Weights of a small transformer language model.
Size: 16 layers, width 512, 4 heads of 128 (1 for keys and values), vocabulary 16384, 69.7M parameters.
Training: a variant of Adam for these matrices, 1038M tokens.
Each number is 128 + 32 x the weight over its row's rms, rounded and kept within 0 to 255. Layers, rows and columns count from 0. Numbers have three digits each. The size before them is the row's rms in percent of the matrix's.

# gate: layer 8 MLP gate, 1728x512, rms 0.0609, rows 441-458, columns 256-511
# up: layer 8 MLP up, 1728x512, rms 0.0628, rows 441-458, columns 256-511
# down: layer 8 MLP down (transposed), 1728x512, rms 0.0608, rows 441-458, columns 256-511
gate441 099:168175069137152111151159122113143126056172168050105176194123113158129086073071065146110152121159102082126130049166118111142121151158103131140155146112142164117137163087117143112112131083163083088120120110143111066135115125125125129082106107044162073074112174110095109107144097149137126157131135173181066087074057137161118200144108140155117100176067172122103135068116127117164185180101158109204087154081176067120105078068145123131089172089133190136133115128115117138133100014183143103148122122123158120161101099118102181123135145146123172186150122138125074097119127097132136098092139107217124119090146109146159119117091105150136124154153191110119171117100103100110151181162174149176205112110148105133154155103143142154101107129171109129112154085164132148099142121078153
up441 104:163176164113140143117114115163088152151112046095135133154080127128146061129104132082130132063075154186136090069156137157074162157131150152087122110072081113157090115098126167149169165108135099114179146139124143138183117149164132188189101112094117087139135132116129153152145115201187152095090150100177107158106121133105123175111144109095188120081155103100114131167057151157074151168118117130098151190081108120139129106161132127136102182115101150106115117174097071087092150125167105118128170177144078121104139098162100148154128145192148127138129155152163149120119184100091126149127110184106112103050151154190122063156078089136132145118179172128112150158128113147121106117126163103090128118112096062129149068131141105127100101233156083148122128181166104166107156133150180
down441 101:160112144118126168081074116143061096134083181112062104134136138069101168053125154156097121150114158155182160112159125102149113084092107115203124113136172135115109149160134123148127094182100110036074132099086139106141089102080190163153130148175117142134150127116087125090128152144063112074177129172147118107067139107163170115117106120060150161115110207186131133106120111117133097159110133154104158130132124138126109106099232105127170110100127160191111161155146167156158200165156129167071074122132071173160148106134116134110176150153146161149102116115101149130123102200109141119138156108127104142151088173154168140153167119116123108103159084152114121141100131098140102107118106158086090142146155119111121174132137132131104177159190099155141071105141135079144147123089138
gate442 102:165151114138120072151168115136135173168101113125168130128061121139178197159185152123158154109155121079135146124130133057151161152140118091141023102164156111145129142139146070126209099040106121127147046154122154210092196105148132109093157149135138090134175107124138099121102165151126143153129149175125128110100089107098051141097190129138126070135114064110128077163072179129113127133115146073170188127147091111112111170196182170092162124142060094148167094128102209073159134141106121094121142158112196118164126111110142140125145140105188180133190139091142120126123108145135134111121156088134088138117090163172102143077148100133156145105175176102096111184129117201151139143069109151147093135132120150129132093105211117099114126116131107135188108122113182104147093110131085
up442 096:089200090101130160094139167104175156186109143054080137133117100175070109153181122130119170127135091183157080082102125138153114142138132163115135148140090085075113183150152163175108147120115171102198136167138124093090132189104174125149128139157154075164138119168201059084145138137142149115089148101123057145121088121136171139089088137095124138121089156181081027157191106142106132117146172164090170081117177080074105134097123173156089087098130196122093162144104053145110176120129172122115138103125102086103101145137119156077129170078134079177176130158135076102107163102210156078127132126113160110087162118093128157163079146149110094119131134100100114148184067138164102118112147114119086104124162121153105143174130119090166098145172137093098107172133118140138129139125206
down442 096:077126121175152149146091107156100142164127170055090111160118199121094150115167141116084101122126091128145119149129149190132106109067132131093114083130145194090101119138135117098160104090101088063102106101122135132122126075103082148129074096101115109128118138164175130163049132169107182108114139186107149128054110117080110179100097176165153099107068149085165153157089167181136131142150144100127179133071117185092120219145095122109148141140108142102151151088162148134132129133168126167068173129106170145170137150089098160155140083084159126087131098144114076087127102108128101120117185151180136083116168128146083072175124114092142092127087125064112153104135080108171095114164154135133077122216083148159136109119164183163117102137153148116121125104100074115121137123152145
gate443 094:113103143133101121153115096137148139146136108101145164158116100159177088072103108077074053121153101102146084128125100102141111129165148113067183105116079135155108153205125095112114106133156106092128163108148124141118118090164156152067096097153164148121120143107123154158166094094134170155187153135153183143077132140184171115126147113085061147093113146148121164122153107121130120109093167128144091181104171094176119146152119131123231084197133108153165127154172164157109157107144113128127144143124183084109113129085147124141182143136172152115145176149166130122124173140130082079061079107148167124158127140168118170088101100167136121127142094092169155135173074068158137143111103132202143172153183109167116182144083151209108049141149143110152111125090104183120152135145174
up443 099:187166157139125154145127125070184109050149143146090129115106132121115136083156107109107132118115147154134128155140131105107129124163209131123075175136099183130125161155111141124153154167148098151142113151132160135167130188146092079181167202197132135053124111089053121126096125118122097133130134099099127072142124159161169167075116106148180137096168120154134164138137083102188106153149136099088117132148138142064195136159084077125128143148132151164188169074165097104128107141163185106157153185067079112113113136183087135192087177126023149180034127093122118113113070192110118163116135184117145152127159110087164136165189078172094139080109082072149122155158153157123161106138108037091119198137154207079109120119110159126098174080114129135099149159119111136127067107144145
down443 099:126139112138161076096077090146141118091130077130138112163169123187139092175145154149137146142094095105120128094158124140102149119070104070073149083159189134132118124060188165137177163171161143130089143120160163168129129103139151156160160129091075076110118093140179146182131157121121099061089096098120142168107148125142127160118112092106163102134151118080098096143142139215178131140186130151142163080152071130132112154103190173143127164126094171118148118117101089038150187127123117141127141214131136116101105124168078089138104148192102133138132101104084206149153117157153164128130182124136186144122132157172116159162108112099100109173135133136115136077131203157105160174109167105091083116122108157128161097139141076152110133100101115108103067158119150113137155101115091
gate444 096:163103134113105102172116154100127143132138165139129116138126108121098103155133148098124126132164125086150091123167071137089121177166156201097107129134132073088100152101184086144141131141100113162125149159099106103058172071132125093188153116179110141062126114132080149140161148116151089183128147116108138128180156089121144156150125156097155103150086157122128151094087190143172171067115129148147128157142121150096104101120165123095166095062164138061117119119150082150149075119118092120151155147150117125163101136131174138151083127111131157131139162161109149162106081096193092188125056151112130182100095092153127094145137133122167145065086137111085098144088157113133133108126131137109125138119161127096098110140121127080071142101111115195178192197133131165089092140093170
up444 095:088111152119109149125169122139105149091127168114158148097161172089091100141162149128129170125102107118134116132121095079109144113167159168116132176155163176139111170091103118139128106129125152182134092121094184140143083148100138140081185160109128167157185154151150123141187175118089144150137127131128182136142116191131118173146105138124084153176178121134097117151099153135197169124146150094149125135129123073189113097207102120098104080092139040095084152130154116146130096159117115185112041069209113100096124161150117103081071144157113141161157103064126177071130136074123127172148147214087136159148155119176139171138200153220123166198061120125041127022099102118154094240133122101076007152133174061114121112101132090120115091120142120058103129141154139077151072061151074
down444 096:081080101121146129189128176191147171136123068134148128129123120079077082114181129071103080167142080092081159101141121140111120135090137212116190149089093089153142131199130074093164110172140153125147130136150134131124094100143110111120140128110118125143194057107106138093134110143154104165061140067151103113075124107128137163100094140086109110156159200102115130105123101154175106115154135106092165176124136128126121159165110167100147150123157102090191119133137159128114156163155085151117076145125142200155184136116174064142121145142143117126140143149173143172139150101124076150171133156138082144169132173173139123087116056136112079131151154138139148135123147077110096173136148128154090136115163049103145101110139111125134158127146138138160100108168150135155168060094113
gate445 097:176205133100164114184097128119001071080131165130132187181126115093137082115098154102130133104193128143175117176157159080154128178125148121178126190121147120137127154083131135178097112104153141127134157121092134160139085064068152152165126163120179212168113099145159117091114161070095103162130137199116110134122134088112090139127061141136141128131105109123103132099098166084111099227127165164071175149149125145132121061072093095140162075154152154124140105172107088162152177088173144141111147093068118151133129110154065109082143160089140110165110108113144123114150143141130121114103075135097116083154167098201145179114108170145146163073133114156143071112083144075164155130130162115126160106142136081120138122106090057140117160104148165156156088153131125164138066133155125
up445 096:165118047154160093140132133148194141116109102110061147099097137189106112152167146085128178081081173077109076139106124131119086117071116064145109126104136107088135168145188164134076071151171165108179151135149061146090166124083085096123095114128160251138172150106110103180107148147141065144148108106174134132123139128143083071174147087155081128143123134136171119078116149133107169122157118114112125108146165145111140120093152123149176093125098129184116174160134134135096100117105182127147072115134183152164149157141137120123124139139123150125152189180121103127128130137217137092129157147130131101153194098194131102126131177107119122090136112170047122127122107091115156214096157122122121069148116119134131105153184124188154100080163155142135136110105164168070060170073140
down445 097:126161130099128122148103150117125178178079130100136143116125141099131134171093144100159143105178095130142132104118126089172187135159064164127126169136141147122151100065102207105105127097156102113102186150109188127147058091159139112107104131163115072156133165153138049121101092065118145187130113164129150096166128142087108111191094119135143102099126105101115091112138165116135082109083139137111109149140128130090134152115132130099122114087084080129140133218128132123173173141072134129121121118107110101157151115113092084145133122130102085132086143115151046103136097216063098066109155135158106186101185162151138175048111124049147143111131095155147136136116149084145099126195166050133197172109181128160073161106081108078091116132151186128082151096134093103100107121133095
gate446 101:101133149116098167154112155117142123133138118190137080176112150151130124120076110169058105144112114126182169099207164116126135101131118151093056169138117121136117111128128140185153070104132120094133109119191101082049082135151124171149150138119194158082136109171197110167061119181147121133104157149160159125120090124188135119087155164169069117192070115040122065101099114121183105114171118108096114101160164170136127126080116114185109126131092110135138116163174168088141100111104136108133142099115129115101120103043147133137112140123125177102203151183173113085148134134181179171128126140143116161193101127155151166136083121077105139163169137149117098142118150171167130167116144166162124128070126108092149186100141130126130158097174146106155081118067070122160184083101133
up446 100:099130128111095167198125179123175142122154159140154147092136077156171108141210147154088101122204090157138138133160140087146126158108102093109106205117112104097166146132103111147192146143028103144146149133119143126146099127081163133177075157046089125169143163144073110118119095155152099131100139139093117129141087199033110063072127179100179179132099066172057129140064130122088125086106131120145105191171101192124166153079108167161167132116110100100121098090150118137125168089146106117132113101142088103160134141122116139115155153153093094177148085080151124136169112140135065137120120118106176098118137050140177111155120107130211106136157166126146130126091103049125133059126138187109191143161088171173094155050122185157175093117150137146133118207160176139205129120134156
down446 100:115100130153134078093138155126150201117094131136157109122142131126100131143191119130167084152151148119168145087160115141130135098117129195107124041126162130113108158129141102165107157135130081180165162204131169102098125149149158129102154085126162156127151165095131072161080117118141104110138094115099118136147157119172113098079147141175125124106149116111137149154103164153164123150170144126123155162126089175120122146132118128066144132111143105126149113150131187109136130136123165155141106127136163143116163120221122160110168128059103158143075122134096109150141152120144156158091087155132176090161173172103120085107141158181178114147130089195100107137124203123090139110120211157112073068144030112179155145117205115082135128094058154131140105160156095138125148109138163
gate447 096:120110114058123100166186094148142165108094090177043097147157165150087126133119147068098114082134094135131144123123078127099091139183106127166139123114098153132106102107111116188107080098130104101138124113123114155091126187185127153114117158147235133144160132098193165175122091100139100125163110176109098145131139114120103093169154181141169172162166121160083125096085133128100154101193115073106138145165121070136064098145070136115087133108105150130119065082106155158086165115118142157115097148105105148126073143198091147130112134112160138176128111108144090177188144121175128131078134118137145139025153177154103110115108092126133136211113124135188173158142148082101137114097068187146123088147110150127139162145103119115163155087059126181148110142121135061149086122056122
up447 092:113144137152083138183073159147119151116118123072177093146124130072134133161110142151145152164115173157078103143131142139058144074152169178157114113131140162165132185176171109072159120131139141088140140137151124176178115163060106123153113135126089209110090137147131154139078119148090120160098183100106160099145133130130126165203077122112136125074140155117204151086150117090116101193098093105158172110159145101110129116117105138147158195101132146106095150217131158128158161163153144101091118135112161152193175151109073094116185171110099120087202100146152078109148161099134163127132162166104128087141141113147089209165129108135179135174130130113127133191041141128170151137104178140115056099172108139119098125130095136125107080199135147185131087124132100182114189109155100
down447 092:102136139100141140108217095118157096112136151112086155174126132196124142102202149127089078104130098111223156065138154133146105117162096070141107138136138118095126076088131158172138080092105148171104082070118143141107168166163120107154137146100130139147146153134140153082179115125144145114154107183108090119123134111074065094191161185133160195185185093113080132143017177123136146110157067071108062129134121095099097136120071132154118106146168150111146122061150100076135082125117094145094113186149083140147156193197148146132082139152144163134090179111139130197108140108158105097136182062115144149106160199164165108149145118154145159126134174112152147098149119064055094096081130119120164143130096120150166134123141110161174174096132193175062171111113167114122081130108131
gate448 100:088117103159097106098128158151103162127142143084130081078170133135063160059152109100127135128105100125130154116158127107150151107118147113119096114168218152082095132144117091123166127085131107153185155125088074202130104180157157098150112159171143194125150198136118136168120074091103166123187153032115185150133161114156169116110137080080119092198116182129120107166168093091113134132149127169216119145175181128174058134135156165122126126130174148168154118101156175101102117135176047113155128127174175128105104085116096147080101147099111117132177144149127111141136108144188141123136123147114136143148199136152083114199099144129122076157117153126161165191103080187199121165200129211107058101159149149135100093073142158167103128132191124133105159095111155164132143125235122
up448 099:094094119164101150139171133132187159133079144115149122083149119126161111109184113090153110111098124158129161132028115116117114194138115181127136054106095121125149138144111066115164137099148149074092162196123147106133123169124164211158162195159103054104084081139153080097130090093149133150185141188136083224154112113140094115101105118111116160160175158153134123154060134160196135124135147125156144094138151140126146113099087091115177074126108132092125141096129142135171106167089139129159125157130146156128146127174092154158172115120072189127130073093170191074077149104095087201113181140113121117129077148153092050147094111104129165107168144092127173145129169145098140067105116131150150122149181147115130158095147118111161100154168158165149193122150119136125097152125115
down448 100:131152148106141117089076122136157115184111092061100097109181189117070098168121062100117144058140090137111110079130145135070119101126135114068106118115156134172121097142094131116147120167135143054121135074090116102065164112131165109114148107076147145159168070087137157145149141155141094180132121108175125135170091140118135136144154134176129109144141181102121123101097195158097125106118132100125132151152108204114154131134110155142088184111105116124095114151122092148075162115054150065124093142150109128125145154142101099149150148082182187104120096136125108096132136101144077133080125124143163150177102110139115199149156155141129061115157096083083129142117150114109133140116152129148097084131120135150144150112124148127131139173132112118148138152189082129153145143100112
gate449 103:161186173119159072082154112141098106111100122166147167043092080149186108152122089180097091125111080137146112136111122088154085134116123147134148170099093098125165101137145118066114092127136122070085159135208131106114087126057089118086106141146164122095157175108132139131122081138065070141142107077060159131065164087149194108134106093144094114166059159137105112159074164103163128164079135126189125131198138132071123181078137116152150076146102179142156145138158160163064124151117129104123117119140159132131160119125134147143167179205109127195161152174125110125130109143137097118151153119209110143153103181154178144091123171139187133144113097098121129160085156103079174153167086130181081150103113107144057156160103100117113108157124141114147166149119166134157112083174163
up449 104:142118135108156098169201139085159111057060100128109145120105114132147117104131182156145096080178127137141106082148176134150169081097090101127149088113146159130168079191159067124100096129107089149138157113204096170135145114181140156080112199168103123098074125096164129147122079149076144147062103090161193149070129110153089153109123124093146113112093134157127108098143094157156126183104131171070174145098117145153123164157189135104111088099134113072174149100131123095146082191132066095136117084111038112145145134134099112128128142098116143139093128057196119083106125168090124179134135094060104112115029135177111168089083111134149142097155085111152149161164148174110151146168151170107153137141119132180123160166131122189076167166119125139131155085153092152106100164160112
down449 105:088172136115135122084106150136096125102126143175148134100165173109113154154110124164109156111120102120134095179120102113142147115086201129116104110094117138108146156183129132149143138212095158102155156120070106128084072059125136162122082088139137126127165108135102139172123181094101139109170141107094154186139097174120155100132198050115114117123106147104160115190127108119146158130137155123100073126154114132155175138117133155158144118115077121171123094091099086084119103109113168171075186135106082087156042182095133135102104161200149113123107166155105126112175128121155168108129161163146102151113154153113104158077053126154223117112175097138107150136121166091150061110134104151122135116132161114172154070208132153107162096110116160085134178079127115174124184127109128
gate450 097:175117182118130149102096104106054139120199156098153157150138181118121096149087084155102095199104058096195137123102129111131130144081081090109148156095178105130135145132136147122188118099153166106081122121170156101149142107115135091111141180138145174115109135131169140117122152107150148119111119114104087134089049070112173149111142154157110101122114194094154083130090125117169198146127162101168160103119138133104111124117135132126196127096068147093102130161076120157148205114108166161149153100091178147058096124145100167142116148172156153098123131097157125134122126104063078105079166168173175100157130067137089146091134117151136171227185139099121155168140108159143109080074096159088167157116085094108062168111144098191064131126171159118156166110167059097122072158081126
up450 100:141076143165072139090105142122177124108137119081148166184140144111124125132117166109146073099144174162126154068110106128101096144116107122138107134157115120101155107113132104164113118122140093167181152094128137116104183098109128147143144155118161084098143112105133105141089170183100153146176147176137079102134084100122145183125114113176137167081093132159101103149076130089191081178067152118189125172073158119187154146095110144076143126156140118086162085122135082132156093130103132106128160118075109149151111128144119079134147137140093212100166077161101103153111090154117138154123103108125105128133223059158119128168132154195085067111143122093141156135121101084125116120093205157136174104134141137146162180146200165135109122102116112126173090147142192140129153177133045
down450 098:174078143124161055171122067095125110140176147136159163170145094070107134127071119142155089130121118131142102113171113134144121047102129095139145122107145148165174101110150132102096108129135206136150111132144177113147132101092043180155061111153144088173109117143127094139084132180187156118168100129125123104176098127174138117133121139197102073115121160085123140148102115092069065150126124131186099169112124115133105139167165172137238118162071124168127122143093119116135171174114188154085185161130168122146130095158125141188153117096123201081123115121111100101118187162051102153148182135095157133134255142083141098155117139118115174150087105136152120152108129098130131098105101135061117121138105125120096153165127164126132132084119148136118114165119109101130122182126119
gate451 106:104149153159131137137137128091141135123085077078109105084121097110133122108163159091117129094134131107123102185122131064106103133146086140182127145115089207124071156106137141135166108118144173137159175101152157138139159081117114188134108151158157192109152145146145148123134127116106121093120117082129123039127214179129100123126125144147154162116135114108129171123154114103134221112125206148223111078200153102155166099185139114109153122165178104133156110100172175111160070113137121098145158124148119124212142158130092099136127087175179139115180102130113162117123171138136162092177095119118156075151135093105137110131150095174198131142065081165097109148188106129095119127157095105095120132148159129163144146166152111125205111107142123115165111144093170110094133129100132
up451 104:186126124099158075119143131130058160103123103127157202165162153127139160112098171183058144110133158142130135176160121153167128164151099136151132137150110129139176152111109085121115038181116169108124088132193087125135134125173152140133179147140109132167155096108061162145165074176130119114150183108158079137137098115158126165096122120099097110079117180119117123074157094137138096125140133117164142152136177080164123179138095133129094132054168142148159178117155131147087153148172157149100099160092084105092113141092155128194100151109160127124103142108105103134170168182122173117143141111123092157140063169114150078119154148140077154097099164157108119103160151175091156116158152162116154099132160101121151125107175170114142097079111078125084141119107126147151169117132109
down451 106:140142144172111124174137114119142153148087140144160079185119135096139114157085155086088062092117132099198117093134084181126167177189147107121138213166082183106147109154104144143129125160114163161060142195070100112186135106127120124163093143132173134164118112106149177199096132083145139127166135144135142210108149171129112133151136160115129082150137128124120073139148100048113102062154156113099104179091152112164117181097146118144129160139176135133114109088166100073096187123105107158141177126155111120139090139127175182165115177104114155119204129132123062128171172102120108148143113149102075117116110141183119064100147182143181054155161130147171173127141146143153169183109099122202170181122139141109160184123111088088174146110133135148145131089169093222111143131157108
gate452 098:097140114124153153159174145167121119095156131104131150157156132129153117115145066170114080141127135176138108116153128147146084126144124130137149159088168128069152118082104143122090123125181076103186197126122070150125140092134087130174123171170120070123108088131116062154085082129136189041140172130147101086129094129147175114164140161108113159117147157187119111161119095130148148173122180104127105115156139127155147148141119026138152124159172108130158125117145099066101123116169162098169148174105116133200125154098062117150097096152104164162119147151163127136109137073073172180100108219109188135084138107105104149108128090109118145105204151168103166151124155089123124110108094105090071105115101134128140073104141126087129096151098136199166131150131146116171071122157164
up452 094:086136155132080162141141117209096162132147048129051132196112145120133148222175145139080124092151119145046161105154120137109156127088094124091157165141138125157138157162123082156098098113130137134115118156071126121165109146141182163124185123131055153061136154158121081132172121094122093154075152139217145129124128130166168162154070173153119118128117108133159073139153136111099104100137116110062150191087123100103087146129114104133110122131126086124052140135114130107127115143121159185143128106113166054171092123177100106140160093120120159134098126121142127104108116117102143108092145145119116145116121082124183138140148118138119130115102109160159107116153114198072121162083149143184081151119121126162084124111094181112123143133133170050121164127121110143173096094136116
down452 095:098117079139158103114126122151155112143164176092143131133183092188174092143150049171146148094104093100118115128124122130172181064165179130131182158110141130071123176137095152125143152112091132150115133072126116082188140107150072122111130145140117090104077107085161066113114132108108138147068169102108095147159081092143085111113116154095117196062174164131140175201144088145071181133133148164173066101111172095204121149069144123112166161122084143109118026123168152147124117108114105141108082143109139129129142148106096146107162150086155165089126085119129157128092102129111123078168148146152090066094157158128098149109092089109108113046137078139095110142144125115069107073148111072120160091137179189124116061129147062079118126134124164170195083112118121121088134132148171
gate453 097:086123063108102185135118139115123118165145103111153086177129120183162205122138114159196151091097169141116145094126105136137111127110148131133082158142137100120100103146066174114125136130090094123191149162150175135138153190175122071135145081173150137103144123102112145108126072131132106183132146095072165117103147089137156157101113114115067070088074171061109124146166149091129129139138131147164173132132114095147078092156133102141175153106152146084128165119115120097153087099078127156160138125135157076132117109138121101085094098113128100122135145162108132144089107108116148144073106137165100096145127128105115171128085116126099100152124115172108074094138131192132153159143104170109120129139122123099137134120113123104105111123147106079143157150155095152153121152138151
up453 091:086093172075140099063073108186125137140145097108126115109166096120081195127079153181141139077096177061103134097094146182105095104084114116146097080131096132134134139117177119170134133094125112168190145133136185172074116126190140086137151154163114082126135141164171189107114150139108131124160126141156108136102176113167119151221090161108093081120113144087092187109136177182135107142064122119146139159121187140141137152136098075103107160157093115157156193140078116106104158142082108149127109144105148128140076161137102132090122157087082091161101075091144124126086152140141143194116108098115122093083105086049108094123082162122108109117116164143130092132138096076173110080076138133131114148174146064097126131127118091119147142117085146136160142124128089120097114141123086
down453 091:170147117135147110182179136102111119091124189107135159097158227113200077108135125114069112103148095121143076172128155113153085134094083157104115117129119129139154090139111119131121108150065199120098147113196128124143128152165160165129141125101177118142126125131064048153147151125121091086161082124143171127103091080069155109032156121129118141185141109178185111148091102114081166144175077110135135109186096086147124124136084133116114189145112118146120135096097149165161096122171137077110119131089127146118162120105155092181138104105179126110134091101117092122100164155164133063102113115122130118149153146173139122130150096101090132121094123197140141187135183117156166110102159166128171172124184095137180126106114111136160139159150113114117102129155189072084148160130201
gate454 100:138078149087157122063086167108115172183139106104080103063164112117132153139191142189095161121120132129072116159140164127110111139125086147103133150033094128154138134221168138093084156172150142113216143164170148082137148071124152139149162173112102121122121138137131112117119104124093136166148092140141129148170127137079108093153136121210141162134102123142145156118134076128191121130163132081154153085143131199141114176170126103088117105159129125204178133167131147156153137152090123112125155099067100112134120092136122118110197108085105175139114182145145204125145183126121102131113147141110113172097120054128137140100144108091153137147141088130091174149131133161113112137136066147067119137133099186083135122184104101157095140140131125161161121114080184140098183150132133
up454 105:144145153106146151134105144089090134119096101116091203111079099098110100158132129203130167183151138145117168138104130142197116119104140122072115165163168136148147146186076117175106144090174137114071100170161144142125109126143132168116103082131175158098084106130099134140138153104086100095129123079144116104130134086174094163071112127154186114153148152133175076105132126102147131157071147127171131104152142150130112137134134067136115129044116146089135082147141139128137139087127123164115140080152143185074101097133124143132091097106104159133128109193105154115122200131120097175136113136152137106174166099152210135119109152064103092145188179061162157116126170099078154113041161138142096120148120157168134209180166108179150096151128164175154167096173119100145135157124125
down454 105:141158105163131114138163140129137208144180085154165121161100079117110122093125105061147061081077157117123134103138170110185130140110184138151130141130173094141112174102148118165079072121106168120144101172099101125144169092154142139148142115125140146129077094099137127075124088111113045140139096111179124135155140117169141152145093123102151119078117136115088144072131150169123109159137122110150096111111135138118114126165149090129208134132121122104094131157101135151162104070186134145167113159157121125130125115176084100152195086123171147074126154153145091143134106129158136033132122103151096168138155104110166106135184083087036116121128145190166144147104083154144089077178129124107153081091133210130152099103119144129150128143169132172094093155210089159111133115156158
gate455 099:146122165148115129121117209096155106136122119156163109160128061124147084143142059128104153112185166076095202099172107050194103132148118102119093117210087093125122189098156099160121096152174141131158147109153156130111115105113109136145114172154172117081104118156147118191175152144135143126099110089150121137131110135164115134123114144132100076138106087157138115072100185172156182114104137167176180094117101158119090167082153109130119143074133092111114152162178130120154158117127055107099052063147151158057139096126125078120099166150114088103141086135154088138138108114108138119135149157146151135139075163082178189081094126097151141172140125150165098123155112173152109077050138111133124097160095104143204157107144133123143139083159087141139139129086115098204133137103125
up455 099:153109132123155143106206144105144091095164157136115171179114155106094129140113142130099172121162123112118243133188078145120165110144117149155155144135182145125071116137147076101153158139162111109115191116108099175090088112123130130113096152160155080081114112110149110136090081093208097087111146120107167122193187144109143177129082109151098174129096142126127136107099091066129149156126124121157109169112085162107100110120140159109070159125103135144116152147147135122110134131162160141116135124132090150129128146112133122128180134109074141111119065134134086154124142093143124123113088138203151134131108144028156164103134171210057151108141143143088117105147183172182134149151134122149135133098208065127132116079143126140164122161085189123082153084159127104072157079084130
down455 099:085170100155196079200094145156129116091123098119106123172073105184116087103122134061116081166131100088174122128118117132111160151135077098037103160112081158132103099157144150150136141113157157104193145149166140107124089117088128148104089129139180154160163110070177119106130104124113150149118196099201200090175163164046081106142104097169097133107139110156123106136065117213177168121138113100122160114190142115102163163087111158181116123137121129105195105089079130164167125140122115093171103134129096103094148089208116158106127094120178086134140116103154044112146179131117140161153153135115092215108173088101110118151154138103105137191142148101128109179107118105075169075140112164113103108095170123075114099076110180138123130116108108185170109160104129145158143131096115
gate456 102:132194135099112128125119150155102153111072090092084196177130106159134121138051136197126117137127104043144131109182136171103123118119160096112079145130066113137195134095135151136100077101130153104157134131164110166065147105165090154145112073098141165150099123064114194078148068177101164163113120105158174152130152065141136126198114197102038071127152184163078076093123123134206141117100130163212167116134118108085170092149109063129091122086077128110087128133099171119112191126108073145119076135135141098128191112104139138190100115151128133118135154132150128177123119147190147136112101161094097128139145184154080114156158078129068121130100108108087111139199113126120139155184144147072139161127114154081148158147105105110123112157130164175138151103137170123049087128164102
up456 102:123179131084106039127105107129081121119142138111153127132128075153164133191100116133062134127104091117146148132131091076112118174153117115037167148185117146177128113133135222085112079185100128167132129113188090162135122110175134111088128092080174121128066174109135073072126140152169130149116114134135116135135176141106158131115118149169148114160112110123080181098126082107140158121177182127068178145153108212157151102118121096109183057166167145122105116118088146104089098170134166121125135135082118115124112073111151114068172102085141162106187120144084074118084180099170141096125175062114147072130128155153148122127117093128131197136173118211156130199106166068140120070130119145132110124110138124120123093140192190139118106134164159081127122126125104162076096118122140
down456 103:118138154074158180116096082159147116173164163153153135180131175145189119145102105111081139183124125146202116135154086146104172173111182130156182158117165116070086082161033138117104148180149100153127155116177153136156134131187151152130133149183119118093149148193110096136125132124158153074151188118124082143150105135076117143111135098174121120104190087051140143101138133130077136077192152133144145189115057107128182092179115123109142111211134172143160090073128122129165111107165097170100159188147123145101115146151090093135133157126145096132145157170090137118149106081124126118151136133151153104082081112132140117136086169118151154123119118107143112117127169144094090121127130143137063138107153082123173139097116148136168160083190095176132100118127177166204129120139113
gate457 101:112168142148123124128138156101108124093124146140164165097110128102181097129168122098186148158127109093151114126112136124121109160110167080129078149065137125136088176114146119059147190086143123108123161128122133149121088167120114074164175142156094128114132131159147115112093093173108091094147073163163120123162142106146178165123120126045173084091123185085122171113102137144174160101122130103122090154092147157083080144148122104080130133057101104164047128136211109195121189130110131119112144117127211143185162106093143140084084111083163055071093101171102111110094117126161119153083187089172077106113139145193141126092138117129115179137091131154166093196154150136197053119110123103076153088129080161112140144167089148098144131141133111103168116101160121184163116095145109
up457 097:116142130129180117141079122157143123096169099151167067078089128076151146121170079169138145176178053123128091087160144111074077086136099097169122130155139066168122124147076174145111098153163126157151067032145125145121093115149147075173138132109108134092085195210078097106129126132059147100146129098142093146141098140179085110104167141135086132109124130141179096150156145139137193197089161123106190177101126094122146151135136162184175148152122095097125117107111108047101175076197191141102145197104129086158161170124173161172104107103157145138054123154131121133132177146104190109103128085146113135151168146147095198114136137166146127097110090149077141082121123132149154133139137146148132108117076155142144121171136103116168098104149177125113128110087102138060151178142144
down457 100:105097090065125126118102070170139162145141112088114114156199144130105162109087089090146145098161149112161155190087125112109136111142114127108154160113141170111127126062138157158099103144121155165151044088127136087122090068085118119121147130083094115106120126112140102149121064119131151158108144106160123104089162095047125191154148131089156143136126062102149160087162125134094076104121186142161148133217150121109151065139099132140104112141133102162155115129152174109204100107160098127200148157142127075175144111081119159146127151107165148182139120169139184170163096109086147169134166165118111122140105176052126131173110146145138135114110109083120117126103034103168123098148062100194165117139101068219139036077118107164130156146126102159102134108148106121133143146165181
gate458 101:095065131147102101121114130163131166116147203112085143133127099083068118098166123089180129080191103069167121173132166113164142162162097131127111101137121125107101142121132121136114170165127097136082107127054190173169150140072088097138121184129164135103055177116124120088156107166105150103113090086127100129141138119102132075102117084154144193158139079174111093122129164129127127161146168144121105124122153123167080148078102126089166139138121071091150087079152185101131143121124106145101126105125171215106128135129112132106112111107112179142107145157138140102076178117095091164129137090084116127167134039171090179108079121164087148134118146166099117158104155118157151148117062168136066103177079104047162160129123100123119141124146189145175170132139152179076086105137148
up458 104:129154157162050079091072149155063159131161081158154118143141107168122131110122131101130146122169178123049143190205145143147156141173097141197160082079177105124120099141105166140047125131133133125126138091107147125079137149112093119135141162189255147121064167086124111175172094147152110096147113088102164103088138097129157146025118110157132165070125140141099143128112128187131136113141093197139108150134130183138094171204149122161111088133156158096120086180104211134115122128128101115076148150172120132078147137161126118134100135136139089137117166125123163072153135095095138143142177150139115112144132118133114147135103168118119184124101140155124148115129162093110141146112116116056139144078158145089083152142173147151132113135114062140091145112087125127120134142137168
down458 103:104163087109153115124108106141122143138094089186119148149179150160105176144115086097114146136143143077109117177179127060185151124120140125122135074128162088109147128078091121087112138151131139118152156103136152098141148135087123116150082141096080167167110185117150119109091142142163132113082133110152167134118184121121125158152094141120109143114096106225064085160167138076110143115170163169058063131186112144089136136120148158114170090105132126103065132100140168119151154130107127094077115103153156187134128144128125092131162098170073122101180165143155120127140122112152165123192164132117147146112095090134140191161099111147078078146163169129097142150159100144077170094163102118103133064157089161101150143101162109117101123127143103111134119119142151161092106193117069